Weights of a small GPT-style language model, trained from scratch on English Wikipedia.
Size: 11 layers, 7 heads of 64, MLP 1792 GELU.
Architecture: LayerNorm before each block, learned positions, no biases in attention or MLP, tied embeddings.
Each number is 500 + 40 x the weight over its row's rms, rounded and kept within 0 to 999. Layers, rows and columns count from 0. Numbers have three digits each. The size before them is the row's rms in percent of the matrix's.

# down: layer 4 MLP down (transposed), 1792x448, rms 0.0319, rows 766-825, columns 224-335
# up: layer 4 MLP up, 1792x448, rms 0.0397, rows 767-826, columns 224-335
down766 104:535458517458479485556467460561424553577526440537479584549451505581518487380487413560425463602495536507406528517531459539532499495523527506479447527539461486450502474443501530511448530566445516530536496540477500529533525442489449528522481413509507528487542497472413478502464544501535490513465473412539516499478562451510559568482517455526
up767 104:456481527530486450505491456514536467545498462516565504428474510514470468467531579563513529518505500477476446423600490494376463484528511505508447443525545529565505542481525478507430475551564500500549491563464550482540490499502480475456500475501511482436474495485442414499485447466500481501421495438509466466479500487480522512481507533511
down767 104:562454476494527460469425447516495522514478537504521433415507527518491523521490462446502513486506462534518520479480575461502529556446461500505493484446456460474497491499462577476562514487481510486480517520589477536520557461482506522531426497428506475505498565529560590472480519432519457541503437538545517612464471487495598540538509480448
up768 105:435428532564525557488526453523546526529471556517554444538457482473496494458509569404558486532538560549428510457479478493510464476493409520479456452540447515542493509557500446493542595488500540510471453482469595437446487486451527527557484518471523436573467517481485478451504505520496490525503547509449463481487426542420477466571435545453
down768 103:505517526489448467486464511495499549504543531484476522451587492454489448543496503492525452545450564458557462539543479494483463550480534541533563563501520524484560495504494596559575513439558478417473500479492547443494504484493470525525536502510513561421576520507521497511463515471450523444561544480466462441560463560468499455481527530516
up769 097:419429481521569473531499480504460493486520442520499514526539522393522524426494484505575555586466578561503521419555511446507475512463466446477564502576483454510465512480543515459480477520511564569493472408509514437496469505409399442524512412480472516460469516502465542461505511498547517436529538550499507459498537505444489482570427526502
down769 098:516450492433498487494540482461532493498435542451477512525466490571482483511497527463524498435476478436421544468480498479507516410544439504533500480418546581581523521516512540531524501417512544440481490547482470487492509454638494553486506495453536471559457505532509468567504481490460460547389467520512497564504451499494485438449525509490
up770 089:487512458497462473585459504485511521478497442444491400483526532517553511556485514542473458551478469497495565515495464533519502357447492488490559468519367461498554506511490480457531496530501571433573504509471496501471481552496418516532473452537519445554411478503477518444444495512513498535532534490388515507448485467502487447520489480490
down770 090:489507529535560552442533520442503469538422504457575516525467504499444572550571537502551535553488489523520534510537374503467470565454513519541504535469516522460377546517492513578506467552542456536453445437505531535544486527471456477448443560463445480548459486496497455489491485511451469525527474524496449568491524519504448577507524519476
up771 099:526457508512481514577562545485462526522469549485544488442519465439467493515454493473507486499492522466465441552494497428527500456478466508455532564469502477505459504592460564434447466519469416497484489498496516519519540548544487528414498485362556516468506493502454491580427504550496549564412441386521472468582488520545492500467485598507
down771 097:455416541572490514433455516441499517577567517516584538506522532450576460485549451510466464505488539462618506499536532576549435548530541471481572440515477451441583476515465501500516427545497523478538506462565539509534528488494479502492514476516446527527481511443491505428495519524501518583439564432513461474534528487519481474538480528507
up772 101:516486489510516511571539547510468412496417499518532484481536493499504440484465560485512477512494492524523467466516490533457561515496490465487562511519504511511454486502486544417454457535587555526469551505435539485484506469540499535515497417447501501491521524446456468547456469519557581418423509441419458538581584585487476530485463506489
down772 099:475444505469540437421543536479558502462528530584496494452511491494465558484508488527531534501578551507555494510517491449501437511469489522477425475495512526496477498440535520431521549461510465471484466502462514550440495545569553555489502524515590480523517474485526577502509458586497522519529418493540458502483445483517494481446489500518
up773 087:514484569515516520553518463425494583593470566539516486455540530547463416478428526423461448498555510529504449585456459449443468480460459483472475501512398520565542434456522456514517530542468452531481462490524559492502570556545393578557501463450542530524532550476508496530456537533519476556557533489500543550537452504551574434485506491482
down773 092:476473488551514498462531515532470524469434522480463501514546529449531520489537514462525517448497475537525481511520546562520426449451504426461548537496511471565525468445494539466480477436478517577477496408465548403427480443468522511548500457559510506414485555556459522538460473529528515520513517552500511497483512498557468551507531483514
up774 108:529508514517494496562591582461479522482466591568541485542516474560459497445502518512530455483497518542549447547447466578485558515463487427502420534482499597454381446527493488531450543475501438502477518482444473506530553543491527501495549509473502523561360540488497434514546522514512496510474511553473469527491499483515504466498487487494
down774 113:538534437444459511513467464448478445572533514450499504482563519532511471481544489464540537526486565442446517506453488591552573543467505483538552560445443504518530408426524480527500486466496501459508422544542437476498494546584532499435483487546524486541551537550503519456527478560487463489484498523501476508500438519552452438450512560535
up775 076:566528594511456564519559554467460475517477509481489411512484499464475490442467542552477516510523470547477426455450486478550513540535454493546483568573500517470479456489481481471511444460554545467457520473407589511513492393443489556447491487489514506557459498546488548544565506527565480518459505488490516532512425501347453504420554572475
down775 086:597496562526519596520523477521491549538486516471563563495443467535470555523497481477531509544478477460533513470518523533474511435472516520488510501461530477489471597512548447541525510510524485542548528612490459581511516470517470468505497516489490539540519519533489464408417465526473514555504485456461441456504521538487375565494543478414
up776 084:490486536503486437473482519488515522443506488480540380512546538473510430461478544477529523415542500579450454549431547518476488507472494527454452496455507585571513481543524477538479548466475510501492429492520449474481467462547448560523495555505599494492560538482528456478531501481539467513484462519456508497480499521386533420434549539490
down776 089:468525490503483577507487516509459497570486499578509559485429492636452537491468556522469495521534538540509473527551392498469492486478556481468481553512448441476525496507504579502487493479492483431548476483603504539519508455468542499430528489526485437552411492450545572481510491475486528556412419432493552511517506507575467509497510466434
up777 095:488464456631532510508535539528474510493466480444537519489530466547484516526454530482498480474444512509516483466529594473462524475465482528467513449552508525471537513520510437447520475582564605468552482608447489475519526535464493500486474455479533520583542499524483564469486414408474529564456481446552492464531517532488457457513465510482
down777 093:482526491454447501476495486449516494530502558500406532497534457496505541512498459433494458520513491449558495588446458550535548532513551478542536503559482519469515520416510541460477444482487544531527511508556558563576541446558491524497450504493527548506501453526509432479509541514540540458458438535475483534454512427477525464481471497510
up778 100:467467461513528465533541509497526427491446496524580506437438464437557581530500522502545537465526543483487505531491418462477506552490466506451480518485529520488485469509506504420410476521519498531563518560450495465477492506471555550475513444441539503528455465481425491569487457470539499486497524578476489488519518524520479535472461550528
down778 092:551552441525574530516500437474461476514537440594481487540527464456502504542529466542465494451498508471455454539458434509540489491462500471448488477493432466509512443488528500520480454472453497485525495484536483526478461486518474451482499521520578503484498460452434549430499566519505514444503509451587511540504555529565513555550511442503
up779 103:441345467508535512502546489515473431517556507466537480491559502464454496514478582502481522505440512496463527460460577470476521483499491485498567470508389570525497515532487507451532550508559464464493491468513541468580479513442474519519480541494547415448486521508479542503463401460511515509538463485502435463468532522528501473500458563541
down779 098:529478453598476490491515439529570528518438447502486551537585483573503479498517493456538557531485555516426460541478496526511519516507498545520487480483492419497476592535533474520509546581438560476531474436507495495411463486575493465480460517461490512501506447492506530522430522496546497449464491445475491470484557465465469536544541525488
up780 116:506493499524520418470521440468519456418459440510525474457526516412507471565510522515495565541472469553505493482489522466507489479524457440486479468530520491566496544435514462495475425542567568545570470554459495456486510549586497508581417463441501532533530596522446505467499470467459496479502469476528502509531521478496508491493469511526
down780 111:530544524498447442475455466461467529420476496463487495522458480477582420511470526498565519510480457464501485485454570478450463507533503495467500555503510428446524482509525555461482531508601477571435520491453525576502479514470551507518499436450474481506478490596503501481439483464481558536525429511433529487451478524413486513592553520500
up781 105:465454463499533505474492520509486552540535523456565436486491532551434462503497548464527512551466532550490449420433470497479569424474508470481475506541440578497486535559519518522470560474462408479499505495462559466518465463486508595492515519511537499492405499478469444482436537520501555496502538494404463586516483480499462501471464558484
down781 086:488503490480523458383508502519465489478500480492506449458501574505457550543490535437447498449561477472472475461544441502499472523518447439507524471491554423538522516497547494474504542560499456521512488509509544545450454550449538553499489479514429450544562464434515522572489391494491462516547536507531584547471466503438449468559501535595
up782 108:434443512486462477481525543456477488416540457610609498493460535478444489512519510518483563495554485533469485481437509539482534440542442433458479483568520501544451516410557482491552495450596472482534515540444520519459482501475485554495508474464527550487491471455482489581503496503450518489449480483525474513552553542522469426525522478478
down782 107:446481557550533395448544481457553555532447552425500422498543498501541440578510489491499489533485523489511544430496434505447443533424489471574438477467475524527542527516500485388543421517439523508522485556460510617514440574548528465560535588486418544519457470455495466536478527474437483509502550517507612510407516478480465562494540532442
up783 091:520530543524540503500616493465527457492530501470514580423489483486501495545503576410523585493525497455463553474511513539510495497545430487533483515538506509477486498540540486469426516491537517454531401550502504463475548486447443483509495451477506515513545475509472415568460446441528523556501570470484441492505492451506486535472389534521
down783 093:441470492521503470410524516550517520567528468444551498500565487578540496465451545533473520442474522543548460516431409540515493429451527419472480485500511576499513435554455442485565496466513507520456534476522506504478457528522595574552510495556474535519496503462541558505522515513425478539568524527481478576540500497495487527547545464564
up784 094:468477575489558472541511466483529445495476595462566474465501535473504486471425498497573492498445465531578564537588492525497524504522544481373482583484427452505497465509537487498519498538554483476549537508494518490442487570517475538529562467449469485532448488499533492461449554503545488436502515507476494463565508510442461508537509535428
down784 095:516423507499503515467490542513430495481572490536443486544539457570485493510495579505525525542459552536533460462544470518471468491512524506513521524510518479516545510468470544472499496473457536496495464519493481411529443499436457463514533471461500523534527528465459513582498478479498520505455468512539484435506467554498626497561516536540
up785 096:442454491503482515512521564529504527472542445535448476470473511530487447487474497542455505492559556482483469473478599513442500483468464504421510497460531562489431558501532502558530590502659439567438550506536517505446547415526516488539447544572520544472553490456554526518517469468504543440479490464465546444489517504458498479486514457471
down785 092:498453540488452529520519546539472554482520555395409450504431467490531509504566490470510572468483496510537529509449502550514503586470512492556495512448474487465546509551450447534456543528515484458427500433495489452448468502494531501517456416483450480525546447516543500539474544553547472456567473545489544523485493539402537528542534554505
up786 102:505459523578531477503540451520555475499508518479585465497476517484522439545474507477520522461485483549522513584492506449487484444488552493504490449522510524504467506596524503534522530528521494430521423386485505436476513476532433484529493531492509443445450480529519470523467504485516517530478537591488477551534476459491461478501504578517
down786 103:541521456464556498500492458503456562487522508539493631462546502441496462497493514519531469538522495448546429541509514530447528462549449499537583514429473558532433518549539474553530486507569571526440515487515538560500474510491526491530508483485449537519513464520550411512467526457536460512569440484500549471487495465510487499504488433454
up787 099:511499495549553488422562485464483530547464535501475432471503529451452496405499527425488542500454561487446428504477504495482527463507492507464462517534531577536425523474538507439514581567526482447532444480455532472509594511495461471491495524471576555527484533496475430591480556499488476546481407540539478500492493485506535518493509540479
down787 109:608530487506558484580517494493495502515505501528465430485505440537508419481578431510585556416451490495544457455475464552481542564410552454520453507508497540510508544427500559464465463471454460383467482503498479512497488520511485457528468529450514455561505482541473505482523592511464490490506469529439446500549465518536475435493512492509
up788 108:460482492544538523518511502513555466533511481481573459457479481564478469553437475476511534497458509499556499485505535465475568481476565509511513586498541510467466551487484519479557513529548512494516462555464469486414491495598527545547495471540512500483536500541535509510473506424574461466521464564482578452575570390440550450455496517581
down788 105:531594510393439462444465514490473576481527494443491566478459509486617533566525480465514494488492511524531496482546460482455525492540474491523482499537530475492431465613502456444483491487503540563532555499559527446576431458493437501481509551443502585534494461430460512544436559532526501491520531474478455495519473500514515468566527502414
up789 100:431464464548495488500495516516528441485437500488518459473461469468498516550537561459529563446487520489521472571509466514472566452408470486472463517531461540483536511481486520469456465504565527422514538482475502472513516521479478494513516532464451450553508508490511484521464507504498470530497491599492514410592545500458519499453479513534
down789 105:543439521518475605524498458513563491508543536493497533539509452568421476524515553461507534475508545502426526513558451443438486503493514475486522490435542534518581489551495453475530581528497494451514533494494539519518490457531562510518518535488484486527534502484489544453526484450431530548563453518507488548492483490520458490546481458520
up790 099:446418465476553526555503498495493542507512491472549485449550521504500430521505524529585526478472475560487558506474551449453523491574533502483550516588452548524476522515489454483517549484497505473486604480445492486518509435462493577517432480478500413443467476406456477536484498529516499539478491497432484455488474485506420506572507508539
down790 091:585487487508601408423526483482497510453478526581505519480582541427506475501533488456551486504486535512501507565496522482502579510494518504440480396521442485460494510515524464463475427498464574564509471466480433478466506528494495456497479542512435506507461445515436489478509516499466572570510523564522536535563454509479475476481484474446
up791 111:482517519597527492494537465444548475472405477479554485445550439534511510521505579451496515529469548447495458531496476531470483468452470549533489497565407569456486486576527509463430502436540530535524487554493543431507510561483455488545470488495500593542442638519435415482427513370530519517517586480495483506497561512516584529481454531486
down791 120:535466548490509511430527498460558480493481467429501558513469497561543549486513474434444573470526466486434418494535468560508428551499525509542517532487477536429472549470496453509577478533531473506472549458541522529463535494444562511525478509603510472468481480500511466536511549554477482571484502534438534526492548480465530517461495467483
up792 106:444469427545539485574544497532485479537482466505538520431539480542535483483473475407532462478396493462487456469459512454450562463549424498558497487462552499535529486542501557438485393520544453525548512486499494507512544582552514381507515454481523516467493496499514527507505424510470509525542451495500481454532498549516571539535480551507
down792 092:535505508492427464470494518540468487433479507458459475528507544475483476532496516476516463507445501546544460550499532528536512397453471496577475526487475514469467483518513525494505452454519498426500466455473538452499501477490533505465620472554473523495512502465506478571412515445552536521454533558475533496453471427548511475542529533501
up793 105:482505463506571493490481507496476494523445493569489492460485495491470450537486543443537493512512441450486497555468468523459541571561525477427514562522518479477507518404503443469491464516539532458553496564478493491438557504557513507484549422479511506541553559434470521480500438562494480543466441438501529525549486555529512520515482483487
down793 106:504552488531517497473527411496611454520507492543499496524493494602543499494506460572514527537440514518483542482477545466450457504502455524522491518469488514479555511495548527553423436512525487482486499460509504510486512452448457465459470481517413479464596472556524501515495486536537495510447494556495478446503466540520489483538559512413
up794 105:416433511528506518508547504502429516543399534436561453494500501517531457537500598501480498550503496491464476413500492536499595471498466498433486495490466535531508469522533516431492549472497484440584527505432512499492489493547493567536453508471505498442501549499495453486477516477511520513538583489491526519523540487458538530507527456516
down794 107:557509547488522487479529524433532455450486455536497519488521484509547557505443450469489465470528485531643530482491482491593455524519474534441453506538509582492475423509551460564517466467475433522493473531514499426570472526458478551486524440475480533556520533512463483524434375521456454453554454526501482518532499478512517472523468534557
up795 089:507539481564543480519516469508522519540509481525522503459463501578479404499442541428501492423510442518531497484459547464458456460465476470498491571439498525454464504507565519518526549488486524496518496558446525552542593544542516480528442508407476501534437525476523565508522531503518513451478442573467499506526505501521441486404552556488
down795 099:469513436515411478542452467553489501566467550525501492506530481467582529508552478486555476486533485424471450586535514453499518526569473484575548446487444512553504503417510471568509454525525447485481507472510477499439509467513509484467503432518539564511572567485414470537493464493412565523520524447557466492498533505594609516477454517537
up796 099:516472491517484412462501591540464502528514500529503472523512495482508498541494510479512524513575495536542528569486447517391523528503479455405448483513498494520471511546518521448472448546487463420499535497470462450564440581440475580522530577518507482527552560493441451526490521494537440479539539507433491444533493423489396490480511496577
down796 100:508514598526463579557522440476563503474470524453494537483458501580508477558432544565546468544494542512586506471509451453489519462438475517569459530521493497528499567473457525466464506534501499483532497500555497450408469505486538569495500457498496478509538469480451430492615504513472451505528504534506492544517489513479483463464493517459
up797 090:525523498426514560527512508469499452508495557479508523541499498538560528457446496403505459477449516404426471533508539476531520463484510468551513539506463516471543420483486496486522467453526427548519511466547448507536472480472528422481448489519497528480413511503518546436502416459475623483486485479509556478496429487515552514470514486420
down797 082:509491510518402585457494498494510529573472471579467463536503517521494439514514543523478528477549568549471536522484531516458570534388502562440483557467471498473456469514511547591563477493482489493415570514535492526467440503452476437536517585549532426438471450473525476479503473545565401504482466566485536591475480488507458515446559544560
up798 106:532505535484543424462526525546485521488480580523528506491477483495483473552492537464530450446502514533464507465438521519396511542515482527463420494475436551514503574497498477518538486546434456415491409532477526485550538480506406497487561551410526517594488541482464498550486481472588454461498474574544502524505464539585482505433510534523
down798 118:539586460566470576460498496525519575515473528537495486475484495458507528453469471445453477426474440536448496526514464474516474554493555519492431485512466469500485507582493522558465474586507495548477496442572494487479540469430523503523452518422535496451490505505517490453486538482491575557560495514530506532461536534517577564454499510545
up799 107:506454580522499497514505500520442567549542532491517451436527518481539480415417522477497512519466586564509543557518463512452514477551485439495562629537552514435461528437533484496471545480476550524508519469491577499490547398515479513520502473491517476554474490471468442537527542520486537476472457483483474465526533488514560503575488476516
down799 105:525507475495508467481510484489520457534563544487526518489489542552467545520584522548449517513553527516427443527506517497511431549535480493537402451476400515530563486554543455500455599481559485485511511482508503539472526480492465498458470520504476540472443557563528480504426492489480519525559517460514473530426496499497513547513515449446
up800 089:477430458516560425427550487518455553505509567509483442460517480493539480498553545452519501509470513524499491492457562525454514508480496451440492496528460541522480504417508489466527517493512566470520469472498468440510466519516575520501524482500552446473479520553527473464442517516528478466546487439499407442463502473515578441451457550476
down800 096:558512482493477567564531500533469509515528515512515568454449490531533520511510528507561524591447471458516445504508487437470488478502487515568498494533535436474490506474504559541509453496480437464504483538464471600478506483490531424482487520556441494490487484501414522547479447517446585608462433509550503516523450551452468579463580483501
up801 120:503475447494457430502525570438513521485518489488547506515589515578509490516472547518526539551551561525516485463469534477445546467488504528449498493549449506525431549493482550466473480498488559336532509522410468462433498498482474542491491495490545505488498504481500516581485526518527500544421470530459508514556549442512463511529549544558
down801 125:597436512443524506452533507547561471434545446456445497393501452574485515519457523552532508371485517502481549499518530527474549509473488490457474532501468454424476485483475511470561492500515536560345499480522499482506494498487507525476581486479482416538479511460460549566474446470505477535530468597460495519548476525433463428440466501507
up802 084:450513442551562430513467456553428486523506453508550516540452503448537540520487505503468446498433501473428524455533524533524511459542461447492513474540448497467481474519559555520491501554505538506565479507522479560507547519476445421456482540400520474575456494518496443455470516527443524485448525558461522504517463580476541487524539542451
down802 095:565528573459454476493412487468498457492504411564472537449471498479521441546524552484490546543501487475474503462507446544507515595455473472452596507505550498495460453539524442546560413470517514492546556498456451551468430493495535441515515478540481510479531513512594483416472557568434526532462534518500531509513471443474433513480521493493
up803 099:456390511542537449546522440538535528433482516445451482477463515478453448516503514451490487484436532500499521548484458442531465426531513479487473497510457519520494559527485510541444565464491501476491528528519490501564495507500456504510551506415483466547468558533492438471491496476482633516482570485499443420543507498451606466475518546474
down803 085:558500514438528525561494464450532473460467472479498449459496444494565541557488481530453560536523584447511566448482480537471506495484485551497497438405494493472531408489479562467482410512477439442492573567512504519477483488496558544449438501475511505566526496536554479429511482506493421467492491489549441450482459560536448588526465531477
up804 091:462488498525495514444596502516468429437486537476562473452500463484510488466502600569485517480549498491501511505430576484425507528435410478500495454513493525419405404578468582406490581472534508453478479426463538483502483462563487513501416508478536467501509570509466531557552536375549451509494451513536488509515526581563505516491456544551
down804 090:503505524513472523568459507584503434511467458516534504525525481436537540531519548499498516430474496514508480507468491473455498433499474467510550501422457466566561499475515451418457492549484483502482477478522566457524441523544532473464544554580571470530481469514471498463508438529531490495556487498510447543459537472483488472482399527529
up805 104:510475458522502489488490593549496485421466478453473443496559525425510410553477492475466513419541509528504536506522533517528555462487495489467508521567454532628453516546479536431499500487530499471508481510435539482477430527454482561516466456509527535579497499479460543477523430508455570508510502498498512498499575571473472515497509493460
down805 110:508461518461506402497454485428497534488513477512532537524567449509498510472517445542416492477527528574489524471506517462509444561506561523527408433441473485454464498468499459547526529474444397540436523524539536481604547518445549504479548480497442480491549510505550500414500487546468473533548520475443503532444472495541529623547510569494
up806 105:493467577468543524560525528484519536557418530505493530526485482471504506525491485455489505509469480527457438511527489476521524448507479439495423515535473554619478424467588574542503463505516489449572484486549563511545511521493433454471503511453542591523497562506503529446526503484510543466475499383524440462468516498504489523533534498485
down806 105:504560428532512498482502497490517442478564400488495493484491497528448446454542583485486550521554489460553559544496511506455413473443473527462490435481514494512483540537468386492496470464552562490466516532414492486521481553501526561534526515490484511491485432524545517528489546465506514528458478513525498476536539510549443572501479504508
up807 098:438457571412478487472535476476479413451513542454510453532503520472440461519435594519539519468536488491455493551555569476445502530513480492499556575494454585525517501491556495507479548473563494517462512485453475479463474520494531505528502473521559461507549534511477544431481448454525537457492486521478518541484479514400500474568522531497
down807 105:536519472455490516443546511496488434453563497552469457433485487584516549500502471549517581478536482548478546512439475487507542514446430448534568503520548562400504394594503499530583562510509451488440480530515503460477509496517493486520502511526544514505459481490531458427459494427548490520479455595500443520502512479466558557435493488524
up808 109:445421508527523531569532521512497486514481580535517473459439498497495463439490561508429505465505533516452502507448513540482535498458509506508494489454425494535500485599494495405466464509504472502459514494449511495495575574518556603462501532485536495473489469463506560533496492450547510508534492499541474507419492519551511457447506518540
down808 101:529503558464479482533503507558504475529442431496480486560535489500508584513546508455455506483480539520538658530458601464515569522486553501579541446497514516551467605428545525455493423515461550520526519521499519452538459510520525421463470560468549539461501473465527502438504490525522516470557529530491437492530520537522491559450487510580
up809 126:489464474549545523503616440400548491501426578545491494507550453436503525437514553484526473521492539507435422481542474485515542447479526404513481493552515527497475513503510541490471436505526484495553500498509522458424482564469517438504451493400542596482576541508457488555481522445499510523469511475494414468488509469504462482498464541529
down809 131:484538464460472440541458503495521531506567526530499524543504550495548593566465436484488462397501541540540600503484449537450502516497501483467468576528488492524481519451477533500527486438487482487484507477542488398554500589474465445520479525547504439500589486510457486518513535483477434475579473489507505496531457446580543507464469546523
up810 099:428455554491567463534550528456473481479511557503515489497487433466402486533461531498511483510504552503450456455449493472468532479535450476477503498529483554521417544472531581437446566552506502505540475553523513498471510506522514543460409541407544506526532658483420559487429464464530583427410522572477492527555550599478513468446525516432
down810 083:484460482474540447501569547463460521486501468460498522514513523512445421499559484529497532504493516499433490497468536527441502525459518559473526520485553501490495523417479503484519532501530513471491520511545467507449471483505500416511474483405439530521504554447495536441494462496525520427451550557470511461559511642513437436485551489482
up811 105:498467564539533484525556495503438412551524483509519454437459496427443512541517527555460517473548484525518512551527502452463538485481540519506540547574506530496491497484501487476467482497496618507534494454418564510510514567588580549502484425511557509498474509493462601517510491442536497443506427510572515565549502507511438502431543502549
down811 088:571512477590569497515519477498497528484501502500483453501575459572494497542460525450584498501507519498469488535523546495472472513499405536452559481471492490534523501468479499524489471509513517475504528474492538517423483435449559528503486541482465461500562500452419516498514469532469538558527522530600486454504518465510537473509494480514
up812 089:545465565465567584469568561491486528493546548412498421404562568519471425450471539472510500512493502482511462469461548480448473490490479493391447572567488588511491592438476492459619525533474521375530535548420502489537539430421438527556503524464563501460495507489467461472519496524522520571466434501544536430520495452483543464476553529465
down812 085:564419549450501488486560535478489481543528470497510532461484520442506478518561529499463529495471446514485579460477486603510549547467507470491474489476516526563498449455448500497547535489472538464510499457453511524455442440528497515503538525507449460487484485508507473471516546526474493454473464577556500532469533509535436504533526466507
up813 121:494480471570509511522531484406477453476518523518497492478485476529497490422475500526493495499476586523477434478537511571468475441472556425544515505546442544530448540536510537506403467517477492534531535471490504501556505484516505520493500440478458509580471538465418471505459562484509507435486520394476429493477497431481413509485455576477
down813 119:467502491513475572487577466543504434436478482535469532516509473533450547506528492567586565512470536590565442402555574474472437489450460507466535540454493481453556545511528452497455573460541515542451497533465485596454533521498491461506401419511424543471456495559488500450557515492478493549487453492560524481487484502526528585506474510531
up814 096:443483498563473436498530530523490471502503512484527483505559454454439437474460496538489498574482583540444448523427554473406500449519407489487456529562470556442459443518520549396455536439523534522501474505432518439476521515466465563500471503476578482491495551513421473556485497432527533500532477529491489460497475512488497504442457541538
down814 088:488544506434529477455553427454521506479462498464544489526511553445503502551447540520534517531525589504451491489404559499422501499500443507522516457512482469515469509489445453529520567426472490537452536503464486513486506506446537522542458566491467539550448497495486478439530562587550510492505499516484505492475489506514513556486531542509
up815 101:489534533536480500484586527541530473489495512542535507499549472542448519564503581531582509464582511483499461482471535393424485530539410511543408506500466506519522447497476451514458480552508518468465468540423519369415507490551478507482483508521578503527535495488432464502476529431554445532473484482506506495465454475547533541496503548518
down815 104:543512490545578479554511528547488580523561412494523440495494455555552513539459474474430526564584437583538459420551502496520544482541459520477551513461505458518569449558536538521552467433538471513468516546547521579509483480475508511555489529458419460528537504521526432506529510548470492471503500406508526554550458507455558465555535530464
up816 109:476499462531495437518494467445492449484430438539542486462504475392489426467534527535494520526436500573548481538482461521451504583524477453467499475498477492503523472477552488455377463520541450489505497486523546418532472477529467494597439467462488544536475579541425524495502525487565524474537509411491481452516573554534490511544569517568
down816 113:504537481538474517516492523497484551464466458492583528527540445524538492486506509504517566564543489408531487442536501542451459442553521502487516509499498500529574533485468515457513477490517540474520500494518545480511486467527509508516523503491487423503476447534611487418541481451488430512531454418561503478514534493504524562470450523510
up817 124:478453492508538454540534499519489444488527571506522479481542466493469493459475455503523486520454543501512539451543585465445538532524512521534451507519497491485439512501526570481522494522568558502518428541469515530507558573531454503432502413434523525510508574543489500502425466420496506447485476458547538477531485521524494460487508523417
down817 130:516481443486538496522560476569470525437494486525558444493535506506554498538504494507609537558441548536491521516504548466444557513534431453485515485482501437497522500529501541475481551428514456514473430448492599471462464483531482494472520580508509451485535516563536524551429495494511487459482567445530474500542541538504521483589519446496
up818 098:449483495565483473513550443504489557587513577530564408483537480464469442510496548516554499555538587475469475533494584440472535487592464515490490531518499454521511478485531483405466481563517565534488478483464545422470537515559458561503449497445571476527482572477524473491504501484533521528471467458488536447542494559453508533545549575445
down818 086:510554527464532465449497453518476502508495542477548460545569574475464434544504546546504466507423537415400433490483534538416473517507458588449518491517491469533520504446468525512492535535489483498488467497479514474446476492509445496511473502503480543524452549477532491454508504494491506474532546451437486488598478515476468491555524486422
up819 100:472447580535499439575515481412490441527534530535470493453480532527456495492449446533522460528540525456491515487483467492449500525471433502497475527505464498462550437544523492519526465534465570456542507494497495501545543636506477530498532409521508459519515546528408466487390505481479466503482510462470571498503501500485563485490490444512
down819 092:474498488523505537515528611505456452466610565525559530532453498503517552561535531512540487558419429558478523547432545439525537488535441465459500468499534442446519499495489497528497488491490493492509555509532527450443506478469582516528479461517496523439488503489508525511467498471545521464495473577500466515458530527495475430562475454493
up820 096:523466514481566529496519562502522483544409526455494465487509497524494512494489521427519446461416490611466542571486488482456552435540469499520503624496566507473521596487497509510510479474459541537558505479511464487453517529498500583458468478471527471484444509483528572480478425503503541482549427449484521508543470504488476425493569542476
down820 095:556633537470416451461500450563466574487561565457493535487510424542449542472438544441490519481533512412539453454609513519528457522519539509546415556531479541531470453502517544501506486474525499501480544561506547555549522458455535512473453445549483567550554489518486485494448555492454502570496493478530458517521548514515534586435392507474
up821 109:510494527501536538511595523467485544477494517515530515525485511472552503447505508458463482469567527477427498537406533464475519471528430506554477477513391530521446506546499512486506455569492543423524497442493530475492459480477440512486464492462559461530575558536487559525505457511522506471510474432523450502520477517507471461419540565471
down821 102:485520540544565541508524429505495476463518437479494472496423455472453544509559478416530564516581537519446483519514481502566471448509461560461484505529522471512601486507520443496452501417515448535583453512426502459486495549520518482528554455595479469471535482478473507489525520479502535413435497510499603516515501498480538471509488501516
up822 113:523441509446534468499531485441522449525499547490492502537556485524431461472491447501511484454550561517524554456453504493497495474577502466431487528517487514523505496501512513518548516554520506433535458515531499509504572558499512543450491415454487506497526533512499485489467473512497517500522497487525505498595515466524527454472486511510
down822 107:507520530475541573609556486433489455607500517537446476474506482561491506503469412466457482504526456432514586532511460565542469485524561486481488494535541443534523478450455500532503440529421460454484446479496459446533505519473552500528528453525467474551528489520548498483497591449573441521516501577395549475463489535512472487454485495480
up823 097:506483479580476572549545517492490474524450584475511447487556539500495428541462595495492481539593499527556411487428453498489522486482496499397483438488468504575517484576533548451513495488475419477497507453448541494494459508537506506529545545497509529497433527384521448476421508514539563520512589454503498495519487578492494489544510471471
down823 079:508476505532491460472541513457459495526494504501546529589535517517493495543522506538556552450486499516571442491507488569445501479463585574442510452495512534511482580514520472525506464446526487554480539435516453498542462485514535454499514465531452563443446525509440491506484414477460525450463510474459529496532559536492395431509524437487
up824 096:466476572424535475593521524556519540556506529462493522479528546538494495512487508535518529515394483509465557482489533457497475461603468506515459501602567528463496521529536510484539519522507508500529453443454513458533454458498538476492463489498505491410493471532527518501455470450503491507536508475525521474486444510464526487559511525557
down824 100:478487483604528497432527496495603509451537476496530509460520450501486513490502517460452523497622528549513495528508437503540512500508472480518519519430513476492524484480534488482486511443477415487503507467532478466494534474469518528472488501561546478517500459571441473538530467553553486536454518488492489468523541482524447504487489513429
up825 100:487509460484559513492477441498524530476519512522510525493496462448544486445459554516585418542506529541431509481462461527498522446508420471520535471488475526492470445485531476439435485500506496591527504546536502471537470505384540425520456483499572537459479499485561575517504531520585534478577489487495540485539471558423474478489527540517
down825 106:558534514436456528472446562498551489473474412508508518549555559521460520562495478494486491478483440451471551516478446491519475518475583474522454516451505488537399480553500477574506490494457576468510522436455456533451512524493497452507500521425479522489546420434523510482556529601460485502487508558440465536545545500551561509513516450411
up826 086:499500595389502454452524462519496434506546551511526452450453547554531479523466491558528575476541529551443444440455490435462522530532451481477479514515525565548504501483540492495518488451507410475469455471465515461496505537491496522516475478509548516410515485482498473490497442488591497483505423523501525461522443478461461446459538491511